Weights of a small GPT-style language model, trained from scratch on English Wikipedia: 8 heads of 64 (2 for keys and values), capped logits.
Each number is 500 + 40 x the weight over its row's rms, rounded and kept within 0 to 999. Layers, rows and columns count from 0. Numbers have three digits each. The size before them is the row's rms in percent of the matrix's.

# q: layer 4 attention query, 512x512, rms 0.132, rows 0-18,64-82,128-146,192-209, columns 448-511
# k: layer 4 attention key, 128x512, rms 0.109, rows 0-17, columns 448-511
q0 085:492504430561479532566447442467455528497509433481482519582470475555461468521498477528498491506468509551479499509526454495451455474430439453488486518453550494482524446511457528476519450547596516
q64 107:494540545536495561534468499511465441490515451460483413485579549529516512565532540456465552461503520489637560509570418444524518516404471474438450532465493386495477510460456509448390499562520532
q128 088:515499496513468460527388555475466477494547484565491452492490453530544471553477494514433545478488468488492552495560456451519452487438512525578468553536509439491496465574452565514530499467451566
q192 110:463501447537440496519532491498486479511573499571489441497559510548566547501483537489507573454498498489556509479533436424524498478489537523552462525499528482602528475477446543522504513591481592
k0 097:524525544541522499496480546484488503485567582510450521455544491504548481555541523523505443473528480509465519491441471469466419597438445484514542460472445491544485526478457526531473506489492488
q1 095:465470559539536509460515477529511528576441520462515541462482457478560417506523481530512492492517492484564495479514547516514519512517474561505477489485581458531490554473518508517491505483432516
q65 108:508493549501473471487426484580524546468467536473547508562469483442541464492514503468500514494454501512534551571504534489449556449547540536467514458511537514547484463526529466522430528515490555
q129 102:450521564481511531447510476489522612488515519522520523491477469398475479559488488517510462528534478481532501465516516509562534492538480479478458578505497602498514535485561495513539498493399494
q193 110:453496535537509527458518420499526532558527465551518542493509548427491473507507464511503505524490521504541514500487581485521481482456550499487435493481567505563481519438472540542477479551482545
k1 109:463525448472565493517448503408505569511459565510531460465497444494488523538558499507455473391465510446514443486526522509460582470508470484499470560501528490526519512480481489546547435401484488
q2 089:495496541509451545512516540491510536518489490480509491528516474495544474517492461498468538521522472534519575539550468488479491518478624548485433445499442500459523579535489475445544473512526481
q66 113:508548503539511499546587504459535460557486468603473501491452536533524519496451490488498560517464441492478559456472442529459438500494525479492435462526525475518506505457478539579491475524514486
q130 097:499484553449432554430518519437515486518467526519478494464524525431466422518525445513529454523450485412495521515527434566534501470503509464473481481471481541562526505451424545586524470466469492
q194 113:521527566472469505448533429464498451492542519548491540468512500518490484539477558528492521540485550504519499491505519525563504554459539502517465490436559492496582547529513503521451530501533483
k2 105:382502516544419452461544425479452466445505544551523495512520550372524486577492486492547477582472487536527564512560474562479535604542505496501439457505494480481489531630514461500467499492493492
q3 089:467490488559520440514421533486581506477536467484511490535454470582538489452480504417494497519522479404526525486490466517469579521460517555540440547481528520438488487470457488471489554516555519
q67 106:532402459541512487520462496511532490456499429523506448443452478485424546461517588468543546519502484482485537505530480407521496552453520489557535492489450495467476477576491509480475591545561566
q131 093:536445516538416443458561442587508494492480524528516412504471497514493423551527542405540452546373508473556487535534453503534494460511522552442448461548501541440548520559553605541504554520532504
q195 103:460458484502477368490523507507507500509532551549443427491514502503473485509557536496508489493496497449507543553505573439499564560515383461520533465528530497436446529518491539466441569481536488
k3 101:482462480493554474512459527543539473490525570512511593568533453576471464467501504564450584482522424489544556498506483484468598511489506493442478483486503475519497462525547522417509541454526489
q4 090:495439487459526537526568564546507520511471549566599476512529451542560519506473474498542496554479484471571539522472533552509476530518500534502516535580479486441488503504550462418493527492472546
q68 110:544524432502529486445524578435516544446467531419476478452503566473502432545506520423579571552512495539507551469490530493493523467527498515497506477518457529456527533445536468495516531506541529
q132 099:542484486524526512468497531479510494460609498439512494526527542460504493536501452538490490506413499485482491512429551465500543472489467459447530419516491537417526542459514487542545524590430458
q196 113:517470469461446470546611518489543450511524494428501484487554496546421557546500540513528529496483520461520521485441472517480520471492537509574460484487462486426587530442541530483558438557520456
k4 101:530490486548438472513485532468481482449548440479537604515472535533494523508472414522531473549541501481471501555541480506503445518454550521551512502472464423427509485464523537543479474487562494
q5 091:564525466465526501485513498548478558508463477533506498525526509494553514496544453486577561523513484505484512504484521553491447501501518516515472446455518504560468538550506501480552489531552482
q69 107:501452441470526591505557509477472483489495455526444454547426527537513498435428547544522517484511545545592457443441433539470439461532550514475554419456489530550507471493523460501550498528531484
q133 095:547441490523480540518533527541494453537508419434518443560476498491469496497507436523512480533505501497468567488512470451472433493495552453452459467435535476508540470455492558513537466542501461
q197 118:519534417476535552513535562520436476508537409446510576566535556518503522479474473514527526529452514553505530517509473505486466515527561486570501459486503438532488502491538527472577451525527536
k5 101:463499567504425515569437397527458516447510392479511546536459411412479447495495477444452511486444485536510494491463493406561460544570504476580513502494500467526487488440515609525531435482446514
q6 083:488485574537461442536482524457566451518556522478494492469468524525438594480485538481530523404571422523467494574467469558580536493450454474531515515549505491500478428555542524523406515505509499
q70 117:584466514470445517493526532442579452506435534427474477546494479586517478517453487578460483516455520493473442503505570465479570503551548395558510536503492607462471513560461436439519496440519520
q134 095:516489474436462476488490559501563492458480548540503521483460506518519571532499517495491498444502575511430522499562478451464511517469484411511537512534495500554516479484490531481527529521517544
q198 119:495500511499391527468490460471563477470511513513504472537491450456476529431536573524498542469526467504485556479511512538545546495506481478481563530500387478507444509521518473520472578471492497
k6 102:566501502436502488437419574568465543483446476517466525546506505559536519507549516493544448535492517484536463521507488528502613513527504467548453414515482495483483502449479478531513543537580532
q7 085:507475440453511455522447566421486500483513512503502502473526459511483606479531419475472464580512488487503586492478539449489480500523447515482507548424494468441508492495508518490494527473488509
q71 104:452481409538535479465476464482565490532496525501449590483538559506504561550412519481589540441574455449505494549533534531490513485467423458558554547469457409556531454483481477441469362508528431
q135 094:493451505534521510535460490505563498472530441489517505478541575478461556475468472476525540443524496421499522510499468450450500505514536492441470470514497488422473518498489450488515483486499447
q199 101:524560477496442560488482572514506427483512508583442534464544549520484524449418467420515621462521472503491510431436556516495527501536409468504604496477459476555510500531514499499514484483494525
k7 100:508506468532525516510498440481444522536497521458533582514478457468510484472496509444463517509541468493571424480508510518552475522542610436504471487556464522457473482463539555561497503508460555
q8 084:500516462476514433477514493507491464514506527445496519534466457487452495530554532561519499543462507492486432570498480511504455493448534437452514545505521458552470555520448492479484477524502542
q72 112:451449537480483484442492445475506470486520517445439458505563543453494593470501519556519538510564459507529449502490489451472401499556462478524501525567529464443414481516490500453454483435563482
q136 093:482499508533456427412566488536542433553459475531491440510501546493496486453503529530483511485524482492544454473495432513547481535575483516513481530490514517431479455511501464493445483455489396
q200 118:477567483557531478437485576439491493480471513519461491535513535492530507513470507489479500504511487520504495502514494542453512480598523437474425504526453517553426456526435522488512509442505495
k8 097:543525469466520549459461501534512470451517488482541430473479481475493486504493510564510480501514515516481550482555423500486491475510469527515573481550514462451459508505435492520506515528518432
q9 092:490499513506491481465499484547518449519452488487516480494470455457575493517508525490493549457539547461435506502507458485427479553460483483568491429421441518432518474592544438569502495534435471
q73 113:501517530476499532472522540559510478539457466512495496434466403506491551482456410489541471493481543561452462475471448494468408468490488480562563575464504464475502513502489503529540488523467511
q137 086:594487464439539502550506474527478476467510473540460442512490540492429579524473431537536469499483508502493490537453473511465429502557513523552494456456470530437540508461494461493495502486422494
q201 103:503569481486575497486524540596528487448474535552522581488517495514498479437491508549513484486464504466426454446482490571442433535487494535509476495477505495479479527578541527525497541559529437
k9 106:492519502458554463559478457434589481486497539452448510536477529442541479535486539559551544481493453548485493518514541493491521529544528498561576466410476453422436515500513447499509455460502441
q10 083:544460496496426486468452504441480531546545500613553537502584459537511515569543581516436530520523557495539492499437576469399503465578536534494571445507578522441439482505495486501548443507560567
q74 117:509508507481458480477482535548466482407533543548528544508518528539456517478534614448456562514468660512467471498458454528491481499583571466505513540431495517541494534536434468558447334506485497
q138 105:501461443509487514445476524520471458473462459572511499502517437538506519456510513452481473509521543520585486458500405487426517523553516517478501466523487510547560494481468466455486479536464510
q202 107:501540416514493497456494487489513518480525465515521490528494508599579561466487588539462472524551557480505474499559484537433438477501547497500506479504558516566531539516467479480512478500484558
k10 097:503418495520467502512464537470502448449484470493529454533480453502478500496551557489493463483466528470533517509418519474492483562516478482454451436431499488549508529546484485522504451491473520
q11 088:474555516483451528544415519447515459522492531496492441536463513480470571480537506441508453591455499529460493442456506489561547449417490525504484504537512511494496492470541541467499479528461534
q75 109:513555586466464440522532501533534412495562543465470418514486551506457509476529520446498533454557508502562482527548534550461457425516542409441560545472530418451464512542523490505538472533511513
q139 094:549539549402471428570455482486453484498531491530448499564474530528527506511501520488518493457502547546484506529523469571450596525429568468513476527543494445491494496524490517504496536488519547
q203 097:504500540417447520473504527455494445511502525483471510525561498541489504462493433511492574474474454487535464519566604527560490458449488501480527455486530484546464476531504478456477484567421552
k11 096:517492532477478473526444444478491496528524485565495510541459426539486537543542599537471484520476485526501497534510483534549543521481559432408536447560436464512391491502503471464507496500505544
q12 087:469541463487584539486541547382488524524493468473504490523461569518528538500457510537530518498449517562424439420444464515580479494447497466501515529496546452604517540493494430459536501539506485
q76 111:527499473498473425492515474541504504530439510535491445519435485463554549460502461483592494543496471461527469493497497449433494475471498518524498560532487492532475481486538453510520532548499491
q140 094:499536503501511520495457546481457486490464523485483479477447476529575509461490544462435473557454479494443532481442513426507410518531512578482418567471459450520444544549443484479520536522459419
q204 097:548534561516515510453506531476475524532488466537434420470428482464460526456494474476478484562520519513491438461551510502533458407483468492460460575484572490524442482541442497544453474457466444
k12 098:471489534500544433496428486430514477547543523424510532526530505556532486506515532575497502583542510477443471483515553468445537484505534501464524558444536481538497525526525548520474550514462508
q13 094:465529487556465573509540525461575468514536444524485519470551496491515498484565528522443506440486477529483465567489412565556427456450536477497453513518499467485441492478470412498478447448459486
q77 096:550484587590411537495512517521497497494487504495481468451518600521484458554457523544517541475495458465513504464489457519549447517455590511509543508517512487543484464492473426552540449459461500
q141 093:487494449490498537470492448515475541491459526489438494548491502529465425531525448497491537487462489548551476584470517520598460498476541399457459469469525508516444493447507449585450400497531462
q205 108:491502535478469508492507496491482468516534568482455449444529470491518350566502585477526537530518474536532445474471427466571449506436516491480487423506494399463438473443475500535500467462439489
k13 109:580403499462538505485542500477497490517506501519478590545466491473546496492491504502489573487555540578506485552478489494518451460471573494440553462493546482563505460448394441462526509505452486
q14 086:462507508510564461523501544506496516559513530495597484448525482539451517489474516450485552394502501458541462516443500464433555512479459515486505539498561502511497478483534509508494483438437457
q78 110:472507478503495479493490505522493453501521463507522509495453538443551441420484504533457524486454452478510537558525548527549512506513474440585541517501454417535523525578573452427469581515536491
q142 091:454465517495461530503397536500538557511472454483472401517489494517487556499528484531460554457568503499529488469488498510509483572496578421461487545614474446495482494535553463479510564554516487
q206 106:485485479532471534510529547462536467496563566479526522433515418518457498519475553528503414450482505489516504496511478522493527540475480470556524469470538453538464483539533489441542500514485502
k14 096:488461534509471583458540523470530441531506460537549462576523404485496493534512437462592567467488448474447513441496554492488459471489469497496535534497506477458487492555474529455546507537473576
q15 088:548493475486494442454548426469506472502485517511500492379504534516487525463505618489584472516505514486509482513493446480553458459516507503463527456441516490528429527458500500561438450442411521
q79 112:508464465479538517456578483517495523465509460506571490449553513454518511505455538481491438518455527503575498508428494526556500479473469517516411505397521447485471464544484541492425531515498465
q143 095:526447529518520499490492458516456436477488444495519509460509540507479526510443551476532466495510572564461533461452478501516489497503484545513520408481445496503492480536489450508490499468465478
q207 111:510501460491549500543479539470499466476531497433479551531469479497519461497508512490485466457495478538497478561412486441478492520514460466419510505456548477472447443562524462581449444487513479
k15 101:471516457514518505482419513578462454548507445475585542543462481595544496548508534501513544457450496502480544502544473520508536499530446534443522511454536522458480438526494439543516501416484508
q16 093:486548406543533480498526512485559439501528477506558561485484552505562547501491508463451397469467464515553483423513441519582488441470450551427447559462451515510492462500464536421475552534489533
q80 111:479439488468487564455517479474468534508521448458493488431490492508521544527472536464484524486545429450440479435513469503487481485443485475488468524553527469488461511483441573532500534513506524
q144 094:436484443499512443530529545468495454528499480595448480470467458531540472441464476503535471404522457470614523486552470445517510501512509485455523473432509544548436560523459573528541543457502493
q208 111:467481421557453534425536571497493443525481463512524469419462544484505497483490537505469539455511502448518489477516444533458497440480451553525388587524506519576452482543517534413483502537552442
k16 101:490538485493477453543485522422445482544478530470467544471370399531518489509498498564517540470491445553620570530568484509447470486518519504461493485555537487524421479445497462499496537482534558
q17 093:453539514549557562502546523509529528516489517444475562505541510402516501511551519512412489500448534553504530458465511444491406532497473494573494527521459492438434445458492525482515484477558459
q81 112:500541540531547468486511523495554581539431531426460548508505480426473500454526544441556536505491558480444517430512516495460431558499529443531481615508505546532511536511463533587508472418481507
q145 101:472471564485536537455516492476515610492480530423401479506495495433549428514528468510529516489414480519555523482391447480533482602455499487533557500590589598430510465489480503552559495482569548
q209 126:462581520527508531456493532497558533527457519463405564536507503394484457481530497506503493437498458455471472472484528534562435511543441508489445539535492509587470518499510493536511513413515470
k17 111:499570485523467526462458471497518426523465541535489525480505512444578381455507537486446443503477540540516503530505514507514496450473457500536520478511580476507491497519507465515541434503538462
q18 088:561438492527543509506533473531513522527505514460520470509495432529440452410599510487471488431539484515473538466507570491559518533549489514492510419477499548492506440539456439539451454544502499
q82 109:449437500461522472564590444503493487554466469425507463486515489485502512489515475461486497503492486471516473516580453446471477506470472437469560517504601477504501441470546439502508529542430547
q146 092:539485554503504526571577479474517438515523547488573414516538476519505467492528535536466537475486510502463537528522505594614457473456484462551488501463578491486502475506507478583502435503502515